python train.py --n_layer=13 --d_model=128 --n_head=4 --n_kv_head=1 --head_dim=32 --d_mlp=512 --vocab_size=2362 --activation="squared_relu" --norm="rmsnorm" --norm_place="pre" --norm_eps=1e-06 --positions="rope" --rope_base=71500.0 --rope_fraction=1.0 --qk_norm=true --attn_scale=0.255 --bias="none" --tie_embeddings=false --parallel_block=false --extras=["capped logits"] --init="normal" --init_std_qkv=0.0442 --init_std_o=0.0442 --init_std_up=0.0442 --init_std_down=0.0442 --optimizer="soap_variant" --lr=0.0109 --lr_mult_up=1.13 --beta1=0.95 --beta2=0.99 --lr_head=0.00732 --grad_clip=0.5 --warmup_steps=59 --schedule="cos" --final_lr_fraction=0.0 --batch_tokens=32768 --seq_len=1024 --doc_mask=true --train_tokens=124900000 --steps=3812 --dataset="wikipedia_en"
Each number is 500 + 40 x the weight over its row's rms, rounded and kept within 0 to 999. Layers, rows and columns count from 0. Numbers have three digits each. The size before them is the row's rms in percent of the matrix's.

# layer 7 MLP up, 512x128, rms 0.239, rows 22-130, columns 0-127
106:525476425482504463441489515453554531513514488454451538412504494510395549558499482485473480576566500488471515525507416477465480509407549461487497540503425478495525435521506465501484491504486462465428514504514547532496428513475501513491570478495509495531534509509481411499536479476451488494555343549492460474524488512533472481567480460480514546529499461486535460588524519482469561478539
092:470488470541567521470534507508411491535547437526592468489489554477429551501490504539449550544483548528505534521501498535540510409489505503475545497522545464459446422568556545423443492499501531479543513472556471499460572479484472476498488496448445485501479505509415439473503486501556541480510444537473458422508512502563453549494533457503487526570498524557505445546434427470458472457482
102:508551453542488443541555467526507532472482473446540511466517477518432541505491479503469484532499457423514425504477531551550570467495510591473507439529542464509491528557513489514491484524497523546500551485518542560505547476551515441524512492445485480502478474539426540407421431406471473501582534516430517436555419525502505503460507519495477477438475448483536527476437497543584490502452
111:558467532549521508640410549498512495490461469552534498585516514566414498605507485509389523567516475513459539515540495514498526456490512483467518474489494451530502474563506487553513477509531509518488505518496540452526461519477422488542569440511557515546517518529484495497416522502517489526454474504425508472481487569508516481477536428500501446485468452478517455489451590527519498457454
107:457498539509406599478552453499499493463495444457492527528480511493433510533553471430479511441550436552533574517526550497504527506543465481477513496526524503519491499527545441541476499515431581428485526512468570482471428583499485475490548481518581474538500537507464516488425469529410498523427472493475518464525543530460555486490512518571478550425448453535477462446462514499505489504443
093:442511535489476493490564513473511499509475536448473535473591458431468529570514463508530438569540492472462455489530500508460480398579525473497429532475481529518463440526467478463448446520525521492562537493550474528468529564551430530482575539507556540527546522533464473544464463492485420462465521527469573472473475522484526495499444546544500518572527478463575504471472577511551548537529
099:495564506546543500527492583537563411535495531479487479434511503524467489515525385545409439472500485468476509486521412468519486463480513466519446555532473537517505491500528422443417532537466495463494490565457468483562501528554500563478571512425490534500536444449468459510494503454447448487502475502568525553514521452552506454519434425518518533514448460488491530502527502482537446538508
088:495510520465469533433506465497461469503499535570501489512436474466534486521496459489459533520563517621473459456598518511551520446510504546514501543544460519550482584503452542556448455479505484491447532471444505505466542517439494445562510553452519506529489505470507461558427537480444489489521511517508529446498535634515583493504496493442482456459559520472552467446529453552512504539544
098:458496437546439490462504581472540464479494550542464487543490532538513512515536486448544514471501489457571521509501511419494477483548467496543413477535527582541444536540473470539489551538478508494569503483510457504416533569489533517454516444520505597598500488484416440530476483537466500541417534541462492582524495521493500492456534517467487547446565462538444535441530498474503512531485
100:559523520489473524501471563547555496553499492515566517496550513522616524530481486563407542468502540462466543525515509493562552456580505519546508538505428454449422548431472515480466519477590480461564484480493549451512533491419520429549512536529531522548511483507555460512491499483483414558471517514559557530520541554530537431482457487533472520529512498512507430446502494477488510533484
097:372539494450507464502507449563516534552534532508504471506524560451503497473549553560486533415468543469478513543528520524507519549476537497448444514478479444575451465520495484535457529616517420515490512520485537450459449569513509496465492532572516500506554500534484471537391520522448503450496480498537556486485482500491459475498484426474489492558484473504430431463575541484450525486510
102:509456492577555565522552588503509500496420502482527542503541466514437443447425495551499495543508476450557505549506594521492522415583512483552489545449530477460519524485502508514497478474510555563489485519554499484443465468489440442476487496523568521467529484505510446464531613530488507523544448558490483509463529460512576566534498538510510481458493493453508538470442506564509534494584
115:596520511582474553503486438488502505554514569453509507494538463530501391466511580462522519549542516520525522463431473517472475488490518469406566495526521473444537466520545531578478513530437532506540560488534451465461505458523487515443563443505496555451485473471463462569418452603493538463444434530534514486536505485540473461495514499525489456450515496445481448501486501535503492487464
089:493527492457537441480512578520542544503510423439486441483538537456447474457530482517521543489483535501554519419539567578511488519467460457545532545482463472485510506551504463468583540579471546568451521525545429467436526455507444522481479524491439500469530413468516463510493527478498575493511507458424498458488499472495545548446456491570505456432457530523406521481482508480468549487504
097:478436430502507528479574561470437547481432541430504590492448449434493531413478477548499534529499552459524580456476490510486500513490465480505472468480558445537477454545561489566530419435502528493518524481504516551569461530490504540467537469546514520525505499470542403507556504487483504507481531554418517469472467529492531510406530478456494472503551584495494498457486503460465509551535
102:508491460528480535464531465414541486505513554414520565475566481524472530516483482520524518479555551568473543516520504550469439485550463454469502430452557581521512456485528521499486502430440536569555557496523578469482476500488481462510524522531466352521531484561535515480483536502473507446510478504484464447537476499506456473490559475558514462505456489493393449533430485500524501526541
093:397518491450518560422548518456520581461471521462494447451426487522533490478428474493593559445430505461495517588494497547454507503483570473546476565539517464500443503507530484544480478483532500519519507542507506493423503513526466463451514552459455548538587618496513431471455487457463503500503473547496543556496508474512452483558546523492501549495508506556459522477541526504466476513519
094:513520437538514472441479525523537531497499514503443491505499458565472520538491431486486445551563486504515506467474542513517455526527427460442524530489521469498391554460496515453430444511561552548454532421548530497589475445546458544528510504490463517534489490512514491458423521484548525469508499510503465504492534527512521474476509567511556523428477398544526471542400471548400483535517
094:575523510506430504474522505530442483499453505496541510447482540522534525479445521423409530482529560480468493489524540487503457476493492407411480574504545426543481510471547485510433607454526515489524515476500492479467468587518475529481540490558514499509432383470504428479464544510485502486455485504479544499507454455469481517454486420480579457495476461457459528508516460506522582536498
107:528460492459563490455512537532566498518489529522520477523507390430567468423505476492504496510491481450547509561451533492534541499460479561552485465527473546468422452497481499482568550481542535497483430487452548517479529514480500452482540489517474546458475477436460391464484509491493505488517469504521473518480450528471546592423506465524445502537522484591421528413539501486412501486482
096:443434543473528456437485587551491607500479523441461507515521539515553404535421453515518470528530459495548503514477516545482448500534566542480537482461467548534510501424571512485444504505488507519496441432478469520504476461507536561425484484491483494460537535518557445521533540486507523484449409543474536484513468499533486467435497496426519548516464511468440498515490494529521606552524
100:437508491493490484484468529516469550516496465508451532495483500506481492481434505510524484515549499511530522440513443471541508394497493510499486500397480485490450598582549536542500485483509400539476552527483432442450568502500512438528528490559474524573576515510487464546506471499493483489439517461478501507509479520464492461403590494442473541500563553460465557512510499535411499534416
097:477471486485528598481441518477571502496499497534559492462439534539509500562406528427512453521540395551484537498524518527553486514450538466427513489503502490515494493509447572508516489485530529466491548486486464490577480517519494433522495511573552563560468504526406478550446543483519497466543512512472477484588471512552513493428528524447547525516541413509516494459445504468429503489564
096:572486495542432484498498531558587402594511539496565516456498531439480543450449543472476477469452489549422530501528462561488522569559493490550451490540465487527502531474499491489500506446537580468492539467429473482545498535557467470500502535511543502462491500478530493474498460507498434582524488529475551482549455474472532482472469530593448524515414466536502499433528445471530531504441
106:491517513509450459507464524503451559551466489519576480455454463449456430468555483511474483523471532537468491475497440482490518443414541605449515491561456447569503505482495523451447614521510492548526472519494530538524523546599448572488466471487502509529566500571498517584502496520478452514467443464470497503567488517508526524471491481443559504492513570483499423524470510439529492522444
100:463509519575465545406514544496441504483517518474599498541501467510522476497556542520495532527576449532469483410480461498525531509443441552538494504462517516441512500512512500559534516486543529495485574483459503491509474490541488539440535559447523533460500534512540559492429545535559537473477390533454567472553549473528473471487566466525470429440524489579437483487463500557476533503525
117:532452539575527553493504428509483546521490510541486521522526540489502508492484603521577544517463509461504542587421529520481539449515528498441552589495456529461459516469560503483482470486467490478481444573471470455509430525528551460475440485561433475552521515496473431461489448534481573471449434497450475495481495461518471473500475473516526516499503467467421409554495490516429532443526
097:525486508453481518511549533498520544505505527573506544474510462471439490480425514478555566508496534579455525483472507481473479427494518623465474439473516548487536561495529480457397530458479484579509482528537490555540551561512522434554466567470470475509530474575504512463513516459473496449571482536445533466528507455460549523451475476561567467536541464451573484540498506535486440505508
092:493475482515564486485526551569475564535503475480515466534426504498448469417527496531541463481469477560490469453516488539521471504482492449490417489387455446478475463444551580468533522509505558568471462414487506493535552444470519572542514514504520462523513512532474460488476440479478513491463518461435505505525435581488462466540387490509525451439479489484466477517525554483452522494579
112:483489489475603626511498547494507483504569505477421486507489417492483452468434479537482515460537519516532574457541519542520512491490525462447502502503522548479425524506524428496471521389530532478537465514611467560498482502462499515473500538468483455475517492439477403443555502495484494539477455544556507484461480505464449477540500557554494530451471472444459463459518538500468444536476
107:499450500519514479510495509495505525567433514396508504519502458541440549465509507520456464565612549523462537536504560542425511536538521448538514552495488460501487544430460509451512485623477467521536491515502508506435445471512521482598428505508548465465552520529541439534497491511533513512432568496524531494538519405489485485515425463452495511469511428466507475495509423472514487518495
093:481495560537482490467524533548552568553549465561496483485552531367452479573453557503522563552513523416491500544492514497520487517514481531503568488442492466572509458482449512487506526413470488523481529470481524510463483521435502476523528428475470518533408469483456487469519528548473515511490548470467572507487512541552522489518473560432526464373492553535483550486505469569499488498496
108:479480536585539582450464554355494490447481537499476429460511513447485508475541559502503524473545561528453487531473463531577529551450472488443490525446457530487455495462558538549467491541500508472405520559541470434488577500527510536501487457523538471527434535469561493524473473443508528554486455553506468497505494489517539531477572546505493467484569525480555473529467471501553501476496
099:461478503500415576429496531478514501555540465504527499491505514534484459561522421612518542462513559516481585524512525439558516464518582503557450542477469542432504512542534431480473539490550459434486540452460424478478452406468541491536525513525477514520548512484490535469487482541508512413516516505495502585523482474481458495532498441514521460451538527479467477601493470466515506487481
099:480483481441479534465510489468473533577528438516447467530401537478455561455552489537408476576527495469460505478522526583458549498445422508480492533535463497488477575536446450463444493488488509490543526495467471435494495484519557541535446461481519511506469466488504487465504480506526573557449528550471474500500557475461524512546458451409571552499458468470423548443545486509440496494542
096:481433468500475472531554422466495491546508483531437503515511452395468528460531469512467532522525497503517467526504472526457411524456505551509572503524441472480482502413548427544451497545451484514479551496502533470462420528481537478572542486388471526505482505495559542542408423470530496503539510509447512454456533449428567466532484482533533500510493496466440520521467429510454524509499
099:510497456462472542510545591541468539496531469531449489512554533497543588499508510428494427508551503488431538554535463456525561481584546408495495509461510500570510462519523448502516463526491498539588457548539497514491453477501464445500584492513538537476514555479484425531493484529515503511514559528491539496513497485473398496530514532534517430532520469464439435392491452456511512534537
098:457513542453450460452521577489477473518531505585529477518513507443482534455533522503487524545465505516547558540438529546489506516457545513528568515529384519468516516465530540480504602516495544492499522447457481494446471482577518433478438528503478451519469519433495490428533523480483474510517429539439484440505528526409488484461454521495577483581541433504537555529478500484540580489500
104:479544604447520478505522503441496475446514522555489473544533544484517474410496557524485556519578463470448425540557512535535564509471493539512412527530494548511550457496610439514542440420537573510520468481523469479482468520500552479507524473469535470499502493528438582545489489480474543522428492515481512481535518500442528539482494529544518460442490532486407509500585465498494504474535
104:446531489506502538469561517482545472513523561458525503444537467397480504525560500520502562533430540562476484492474505491572541493536523556527514552584463507408514491505540468488474500523519530508486422566454478433426530488569598443563531519490433530559521452480389541517462533443462552491534499519502504474524476488510438507452487465470534494503532516547489509499499446508466506523548
110:473482527509493542503480545487500473545446524487523502523520516515584444566497545598543406530500536525388499542479591482540540422507511533490552535524414494469445461472551466529459491495567467535499496442533558504399510496543525476458547467501516465467543498431495494517530504468453494533489503511428510493520520466573545502462556483486478545446483485538479511542505529448523575506569
103:489498436544486469539501558456469542477430449522536474505519488505477450469462509473522513526508560452572525514525510465533530574502566545459494512494523601512494413432484472506502427543527459524508493537536524457455575554460458476499537458497466577544499495538490484558484536525564541551481490477502516417526516472458515458405592505535492490464565477502549469474447445502528480583468
093:579523508545525508536493510426469492528510475480454516491523562494557488514457471459475510473518507475535512513448486492546484479577533457448492474453488499489478504439552448493506569514455489442449503489501525497501564518532465569509562471493484543495444449436567450504410458503470491482478502537463565433492377577529468479465557536533486407430454529506494575467432441487487519524461
111:501522439541595570529534532482577524399505470441418538432447481484528533463590528488438475449524520549576496486497471537534490532487461478463500483478586473495457500489486442499511457456486548419491508501503534488502447560495492486463519472518454530519496465480516549483482525496499517534481504440495490571485485512442577512472508452514551527432537469550457484515585571551525464567507
110:481527555515506570574553496451542451587488485448472521519477495507529469501511550470570509590462454443541559435498494521495498487482469468465464495472597555479496488446458503485517425488494513494473517566461548512534543525535450488406550466479581478468562526522523498529435520590523449572518520557509494531503532553515540455466547520504543552443496470524474465496515501455441454537484
096:509438432485502451513497513545444527521501518483514471487497484479544432464474485527490504539465495501457502443468464497491516475434524464459533543568485480545491493513477549499499498539521436514571403438536460380537505528476500513426557539541559527452529452533504488477481502568412431483470450555520474459562466501535486484454429448499417477523431433519490593480534508465476496513530
095:500497537465542519493484487493471483498545569475539462364551477474543554516519497577530489499528460503482567528482506485433525547490546501553512519463498498492512473568495409477561596515521543555462577501472547456535501471544520545511523528537538563427464395469518467543546514493495464547559439524566521523574483526495580473534540467472487521515474482527486514493515516452456483514440
094:506471479492495556526444603453510472493432471504509519519477477546476555468497519476443520467448474527437579481510471458470529406488537601488484488543524435510472461483500560554502559512497571454520488601459537533499491576516510453497447501537489544535496554441515486495447537491448558565507461561495523488521422470513533501524452434503529476549562565445483469489527522499442524482483
104:508472509509472456589492508496512424575480445439528477559505456547536433494428488532469464525576505503435405516459551514471479427516459459458533539557488498552522523487474498556468473526523544534519424524453606509455498512479473514484556532482490459486517520520493525492423554515537465572476480490500508471447496530532561504501472579579494437459573440522473462526532463502496514519469
102:520520502514519494453549496448494588487459481441495486563512542543509511539509513557450498623528527525524477462453505541456530493456430480492466565471501535469580536513582496554506566494491579433476485458481502537515553501532558509550544487455501481466511468512471526548496516520483480536513431510428543465535512528482482419478512483512503501423519446466431515589473486554517402559494
092:479547431491537523501536521550434533456497464475471458481459545500447482489501528517437549527508492565488520487499545518535489511541480546490500518457498456524416536492505442508497428447484553421460438440517477564527501465450454439468537551526518525531454427588453421485437440440463526496483557413513544505514481587427477503482467522482503472514497505492530557524536471444484539560452
099:493516548480572538540479464554476515442478472509475461504488529454514513500556449545491522545536549469513519434563465546520488493492517511506470532541499591466488573472532522518558441588488551485565460481519545459506518441566515427455546527499438529495463494455539496476469476489463444508513456471482592484542442431462509419453483534559556502559545474500468587521551536454519522481552
098:470517532547530535564466600505531419597481461456507451490531563550483584549508485482496466504519471496545547575525524471522476515529525474437417552541562519488486489570502450505467510448493414588517502548580469466540485531552490476499498502502510492500500534432489492461527505528527525521382460571566459472525546493475460478474536524527534490466540449521440483482525515500464492498488
101:555501569483479478430468559498557507465519467485461549542472430460521488444438461534422456511512473538440441480456515518575504431490543516482544525468521538463490512434425468477455516558495492500544440485504537509537475489549547524518528471456497536507517482475585456510484465553428486514563427502484438462511494506449505424443492448454553520503540505444511458504557438438526543495564
115:531405476524412547536500522475562563510506448419479529457490429529502463420490535503506510504550499518427437556526496542531540468455540533484492477462486483468458563491519522547471463512475443525488610545461479512473491551544532509463521540547565487483420479516581519465486459492572483558567519515488529496499515485568515471524480477502481489514491467427446508454539527566496589520505
092:472535450498492471517496530461514541475518457450566408532408525535458542479528540532514484488525466499481504521527504493583537464561508513522453527482465456454452515447495519497420556513505538552555445514441480477477506490456431454520544523568506513412484596527486448466509536480536501436492458555500481444563469508487473505501518504564486570580527463510519495527482552434478428410483
090:528535446451532520550539505467454528471565450541475452527430446483529536505524479532504472461551503527515441516457520498491480503517510499504415538450517526518508537480530581490497510485480534478554562574499572491363490521551444440444553481483421546435519449533581530508463543511511528490506511540509486599570464519473532505482480517495532480523528528481555476519509426500501445418477
104:475466457505404502494538546526559564503542533453542509487528515497457482480504491471481509488531510462493477522541412573508536552606489408477463527471524565497506517503440597519442558528550481529504473552473550517541530509498446472530485513550535517516499517515552545519524553580489511498511421493486561562562480471493444456513477474469568449446498424433491449481449496509537517529547
095:605521495573488512449546513501512517459522521443530456453515447517422439516524499469583458481497469502541528517515535527511473522509542498490465501505506508492566581405575495583586435545474483514473536515447476530444533491531532484451559517548504573539477450519495533453431465432510512518508453490425494504495479555504458483426530499489548450467494528486539498501492389486489496503547
096:545564489535547534528530540542520457489500488545465567561547491424477450419504510444542569450458500515490497534492520524545482521463534463495411466512500554482467552464450508451488460608517508552447503496448497519587519429495588501472484490620478486542456480514485540507509492510525463493499505546541472496529497534555623479482514504444513516517490504525475458456451538470475528501447
092:578431503518588475530538466530509463539439491602554477476450470450493576453516503494458486436423532449417520535508498533480534433480514492511533537442483472460571510551528527493460460504516535524557509502565492471525541479496470453575537481479497529520572526500504543497474525432466445511502448542423498442495547513556470546411493508514585464510499495519442562486526495509476488493491
089:490498515440520499534518523586504611485502591521511581538535540445463440495606511497474504465493549454499519489496541485520495498594594512490530519477464459473452464420499497506584508556461558520531549461500426497470484505576532552506448462530492500501456502528482474485404485494487496440507532476477506455477459518503521513433553433524507465514516546490494511573503476535471449509557
094:516477506551525521438421522566422537511507542510565410472573527523434471514511522451474581526485477521505478538495539490524549491541448502497465479517601550569519438549524533485497469488480472469599501544495435547476470525546452468524519511560531452571484517509497502516433450551521468536481516481479433514494567588498531479548520530505501538433472463485491504523428528552444480498506
086:534531458491530364538467561499536491515585454492503465541495447521479496457481457592496502560501475467519465537508439503535467461479470544559522507528467524508478493466523432546554503488550457502453500439450530458579576506537531404529491410486509532536561563503466566568431488492492527528423501522510516533520506516509466505445514531471520496500514518472493571527540428522522471521533
109:440486489514503505411548533377508497552511532494458495455526473509515516513513525518559399454545562492545487553554455488537551508517510552494475559573515524505536526532540501476433481425504501481533484512510564510538413501407539463444496532561512441492478504468516433474420504489569503526518481528480491461502518490487551521485538576490466407479521550495429506537494483512482529463562
094:546487468467457538472463493522582413497529488525510511519541465477575518505508533530510503426452481489568497532448469546478458459577555457529454516496466522513499554535479573529524511484493487450462476437531502487541549504559474481576579532536472526508510493487483515492461505570401502401482513540527454476540562498539516427457521455476493468459501485444479541485538424486443500599542
098:525523524486477617471475485486552538481489527500481462468446555598452544539483531605490471457511544571419497506552510527521506490519530462489478453518479533505421557534447502458534544477477474439483530473490516474570498488517510470544474458569520472486543453543517453467545423550455533500457466569513474578527524534465492490507515623501525491472496480430420497500464486484472515507487
104:467507414521421472488559542474397497556528468502585521397470531453549432444466477506481535496421493488467503521598562451447517509483488569567553474521511477521538489459599478532455524522537486573453486463472465494522488548514475513466568448496541504495533502514541452542484481430523500575487507521426455501498533559458546505525468483510498485521518536535522516472500475481472511478482
103:488550493572530481510473533603557476557535564411580465447488442538488485529570490494435429510582492482457502456481541505512548515441579511482475541465442561504420476461500548493487525478466522501471488499515577520483472489529574517502479595461513482537502500473490482514523537485531504484535495496521441628520422500471515461490551466486484479550513505436511517544458493521472474487511
098:475411545582516510491532506446494565519520543516557480572475496494411553544496581457500530574587513537424509531452494526513572489517504533481503490494469581456494490505572493508525496483549530473465460556450511503455525559537430528486521563551484515490484540507462566473532481488511488516475393524485457522454486464521518518541539532468524459523513571479490423468488532438462526566477
098:478460546525469561450569552451530479540482520487536562505485533450454434447456517460511476564556473507546500460493469492525479565458418492549484517469485476476450457522492514549521439442531481433502473484495495540515497469502453473457441505496542458422502543537537466516498533477459570534559445521467414510467552500495581570466471495569465544521515558529559467504510509603432482486513
099:503567503522568525609503537613464526464441540438538508422541522503483528460489550529525513473551539509490531538505480541484536569456537416463521531510489536526513555450496509484515419539493497505512499526482512484511523469474527480496500538553511458513444454457528469540489562516484540510433442590510451535528533582428467517539478501445451520464556593489502548482486510464511442456517
106:506410575543481445498488457521503466508553510542425525519511520471452513462512510460523532561461496446524504500492441501533541500511508485596429577519506507535582487558459571442507549508531489552503538542504487497480403449432533450483526530578514445514577499522491525531493527454525515475390506526457560457540447484509569451475485481457490490541513468503453449521533489524468488552466
100:520471544547487552549559582491566503467492525513481538486443454514520547521526556465500533470513571517477495512483448527546426513471481507468505519438484551494528593474548521467480426522465479474520449567548520517547531569477495453461465541468401506526440522549504534541497473548521543500444446500489468501477553515453458406471489561473515534466512427512455488449553544569454447537477
105:452567520450466543513566509454510509462562534519517465520604554525473362428537443465517588450438511504506461504462510522584533535546569453493528455450510460487459448515501464537511475561545545496602543489459479555499508477484492487487474520507463503540451463481514490412497486487498433455541494532493511522528508464472513450501474453529491432497510527488505465449489519521524464472435
100:524482435513502463451497494518489584529546530548503533449446523488492489444465559413480450538506528472507506491527524551500492543505512510482530503509463444503464520483445536567476548538454483420559418427534496476502478496522500509505478449566469502432474471521430515431509537442565537443573467490474512451584441493463490596437544460448535484519517443510434492485440478546455503511475
099:446472502443522470511454523512475516505515490474537557550499445541543560508380524467544544524576528472531525503499487537448543511514497517514531432481534550542552542447485480523512458497463512482485515486460542506575461457464405527540542499448449467591559500482473485481486538480464553507478448480488507480540521474489534529487534461514530464521571458472505563434456484531455621544409
094:543555549518584476455594512549568504528434465463506531465553448465474417522486519480482494539601515451548577483488523526535513507516563495488489521514545501521515500487582452516481449531500493517472532496539570491501531501497506485425495522520452456533526465495519527484498463473437498469566509492398444508474427490549439446499597447548527536460465502478462541474535526469490506549433
087:496487385438474485478553507489427507537566517575510585543419449529450483542513526480545517466489465521458523429541461538467563472532472578464497486534446462552463536472426491481430473512526523520547498460474432493509499527524459575537498496488447543488483449504533420492536515479500579487539476455471520478565420464504527579470531489512489518436522497486549496505545520482515485512552
098:489499533602424550514490549484532472473478528500527537539529502488454497482565464510478549474506510572448517499478519570512432523474536492497438502543542453469533502478487480519480469460561416496489545504479590474501549504544499520522541507595438491581459493476496482446516473520553462458378538506485460487518461493523538488471534532473509467456456477549444539492465515486571431440405
092:520504468426548506510503527466513502450467589492569452502472477573451491507565490492485488437563516497566515551531471482478495499486487496481458539486426503484486534500559483513531511555549522501525512535526505571501495439502531470496508564420436514559626440520526499480460473579582517478493502475504515539528471466444495440483450466470512524573448468534556574492521484416440558489473
095:497507475502519507477466562509528489483522542481483541554558424538493506521520488478544510420462448579424489534524499478478518462477508449473523544506527520507558477453470467494490530474392538509534451517524503497584462509551461529540571471529491501497452516560498479571393531576465515584588449494463508501511537514510501471439432509488511553484514516405569543456490546516468542508553
104:527461453561547583451442539508459450583537497556500529457479434495531449436512438491539452481470502504603515490499468542504480469519486515503489491485574475514499519543437483496431462490443477495505446503566549576511451487450544525500528473512417546388497508521498504484474542521517520531451527521539544563465524550551516500451476473483484465506528530475459516419526483430515551560454
095:509468533514479551453613523552472522455468523511524524493494451511456483498524531460521479583513501365484542540522518511470506481458444532496518482489496501512604465514492501565528514470536459498528543502494526451478518451419459471466519513520507456467616512530527493511536468482463562475474490556546493499531534494539439544472539460454552462526539454525489587463413431548440473500469
094:520515492460561512516521517566514527558442507445522472557469471509515517540447548575439535557424549554560582421504493501512470485490436526471483426464443445502461518498484397509494520523502547428490490505495528468540536441454541530494532518484538485540437539474447428428441462458472491488461448513547483517528488521554499466470530506473512495504506436524528528489547465484438558584536
095:504500522567493520558511482546481407558553535550511435447478557511510491553524433443497446437572460480458508536551438532525452514518465405497446459476475535541523499533488439470494549502565527486462489489471499522548524519503466487515502462520513488420491581482507493497474581447547458503456563539511547523434542516469547471463544523484506439522529552413445525436479553486480469527496
106:486550491531477561493515519502504533451512521494459499578453511480431468404554519531456468526485484447474587419534465489520502576570463478465443457453427516474508431472504516457468472534454552509431467481481486510509538486467487548473475572537524506507488536501437417456517460476459523429472535515470525510462457549502506448468552519542519506407502446491411552493516475463470432532508
095:527479502470502567522535455530524465495561461484492568500512544529480449480560496515446550504587514442524510479563477565513520488451486554496470583459556501523487527557541510534501517439529487545494460464557498512535503560520476376431518528534403518544511460497528472539620532533484537581503553566484513524522504530600491512469514491517474466480534478550551508525485515514534516462466
089:549422457404437536457518513551495534545545400518504528533499526499516455506501418529469485510473436472487535506489508508552433475537545537451450522515559431536444445533537491523471467484495443480431539468502501531559451465504518560510547546539481497492459496432459537426481505543467484574473443517502543463493464581552446497479474532504447541440553545464487484503554526500465449522480
104:500507554500545548468469541579563486390504521463485549527574444558469511476522436519527576510470472487503558553515524525509482396503526527486473498511529485446479530504514537530513509435547457508554520528506563473477594530491441424473484523505475476506461474443472494560536505459466539484462490572445518515481493415506495456521439516515568542492469487518435485424460505451468477576496
095:505541571492460558530545567469493500518462546456531485464558445440536456459471460508495526525494467468475488505483485524509523438486508521498563537490488475511566524480489449530458499525494468455458525497492504418419465461531567499600576497495535498503518512464611427501464555499507532522528569514454544483480531481478491482514565536492513494492578404554486550488506479445462604460565
080:514452454455513423515496447457547575477526488519491459509448413524583462480521461602523467562508467516448544507463543612497470487442603498501444490435522456471525556531550427500540476507498522477490475496535569526469491572501440493463536471518450546465536474538489529485506480536484493484522486541478439494474467464556503512504532479451495524537551554440452538424545513511520507515473
092:487517527442509513483544521477498377487511430503552508516510479560514512556464453518471544479550561595470507513519462536550516453457455495538500559530483433516435483502533440450431458472447476499529462489557565430489513380521479567583513498518474506518543529544542465553574526500487462492459463527481555564549474505512498532531467509415495471526473469522546518516488530522508473463525
107:501510461454498548527541507554514452530544451508561555451440478506486526513532520520432537488499506503450518473562465570553450466509450576494566438514519402553465507537484526555516445539535532497527561432564538492477581589469456481521581489519498489482574438501560447515452521485489546473525524555485506512514513553490493495480501457515540485545545484481497481449570559478439482480561
104:506529430482551574428512585390510455482502511440504450471488474547500527495492487522527551539540483488536625512512553528476501526579507472472558500441514555478386537497489503493476532469488529506434512519488445508513434486489473467475534507441512497484521502490497456578510498513431524505502478547474480492519491596508455484517437505515459467423476535525504397466484535502435522455528
119:532521496473504453506538570553463508557538522435510428498503501441444494426530523529453533569515485464427517495551449563464540451469421484502496488477503553483505461513542524491514491514520549454515528461443498536530543465496515519469486478543622469482490456528472505508452566516594538437498510532555536529555493562474545550508570438608498511518470496468492530525446494475424527468500
098:552552546438527484521457526479532534486498526486475428616517517499507586479511516494514511453478561539512506560504520569460541581481524501468516482496493501481507579485474421560458434535432547507523439447493463510471457478558509461478507478547496474560355525519505445460482550492475453463432540486457555519516452532472513462508516503497530555467512582489496483463483488499460511465443
091:487523475525515508490534557477406538496587553441449473535449525525515481470483487473542508488452509520479487520575519470463557537502448439479456521432502407579483483587481486503487544572527492569542510514479401565535537430456510504527437491466470464563491460475488478528514493516470460532524507511463509456551485506430588546579500538540554460499493461478513531541552493475441503514510
100:482526504576399466478497508505513460504503532534528543441546525451577566507569512441534484481516517519529454461559465594484510511534537470372529497496473496473457506414547470497449526455449468480509485479514539511538461512535397492449548513530533552507460465528490472501527541524449500430523456414479495514512451466499551472524464423513468494476480564509534465528501549554457517480537
101:467494512458572483437533518500521495562528523458586467542524540474525428521502507486526510546483472480592572481447472514416564443456433473453478561533536506546470547547478464471456526535541499457426465425473505530480423510517473533434481527447526519517523573464522486460559504512485507473505483495513554583463504450534553481491527488503428540504576499500492425480587544498508496498486
090:494419473575483513582510516466474517510561514525508443472503446484499504493472471549421519526485580427534431493496493550568500494498495538519487568486483483477478574491557519494421474497551445502438490523537555529460521494473490445521495587546446490541447526478490515492494487512551512521491549455520486465417482450575539475553493511510450492504575488477423536465454536517467563553406
097:516516471581515533525538443530472498490505518487521510491505531545538496416440516466544509492504490523510413438483493511472556416506489485458473529483484492502448502504560517560473538500545512503570550461543518524486480416491475529429424530526495582513594519471586488515487466515568504453524504517535475579569493550488498471501457516567469532474530481494523573449566484460433556459411
089:549460564507520442481515570561508550463524528459466392521469482479507511515488560500469513478489493562501542555531493518471532511493496459539524548506406530510465494467604464493513491564500565530521501468488513525482473532503491438503456537445457509542564538557462523489527519579566505564484480467510455533535449524540533462437434563459504478548461595459488564570549535493466537479517
106:442457482498477533443525524453497482514481480502457487472544465488524562508539529537462500450478450430584476411508384524475502435472540585519523551504519513503507500510498458559486488407570500489563520523478465484391533548462476563523543579510435532544493528507543526471502554548494463550481502514481525572490561536477555488445500448475507450468557509539463498539540536480529517507467
093:506506472501509445489595552486529545488560477488556556505623460496415512581501482472512481523513361493485499573501520583512539531482475506492471498490468489538523519473553516503527464564474519470551497494431532486506463530510462533459455487564513484474515428484489473470430554435509468414521539537476474565404442537511492527481514483505541532441472470500483522522456525510511518546532
097:487515469475414520460448519582487484535564433474497494467466521533403538430459526494587509517513560513551477519561463487475455529489545523543504518420508518470465494532467514483444577502415521534522564449496578488491455491521506438520509471552545461471542482533497492528535432473488528471466490566565558535517441449536506483464439477517486591480436468493533437479494491472510554510489
096:514498499513471476511456533488593479475494505466515472505485512545509463509538563450451456535494513476614505511509451486450501449481504461543537511477494565524454470502433526572501442521559539533499509524530605415486565517551464480407490524476576490530548484434503521468549524522445503588447468577507468535543508501529483400487491501557477518478495478453528474486458463519530479547428
104:538531465442487507529568490524556538469488473475524481468526538448504536567507537481506497487497552559453502575527495501482495515453516533458500488571526513434503516487515420477444523474506535500399464466509524433460487555479472493439509513500453438548470499465432463423459476492520482486421458482498531477409472553459532523445597512549500479501561558487442455451467549452486559550433
112:579466557510531541531465541497483504522471485563521474573455530554513473471455537549434483481438493400480585441521416544518609541493537574493480500523517458546487485447495518460477535514583520401507533481451443491459463544533453510533484548472580483504537475527540548486495493531496458520472549536503481481548464513515517553504497492510485439536530466447493498430470507564541469513513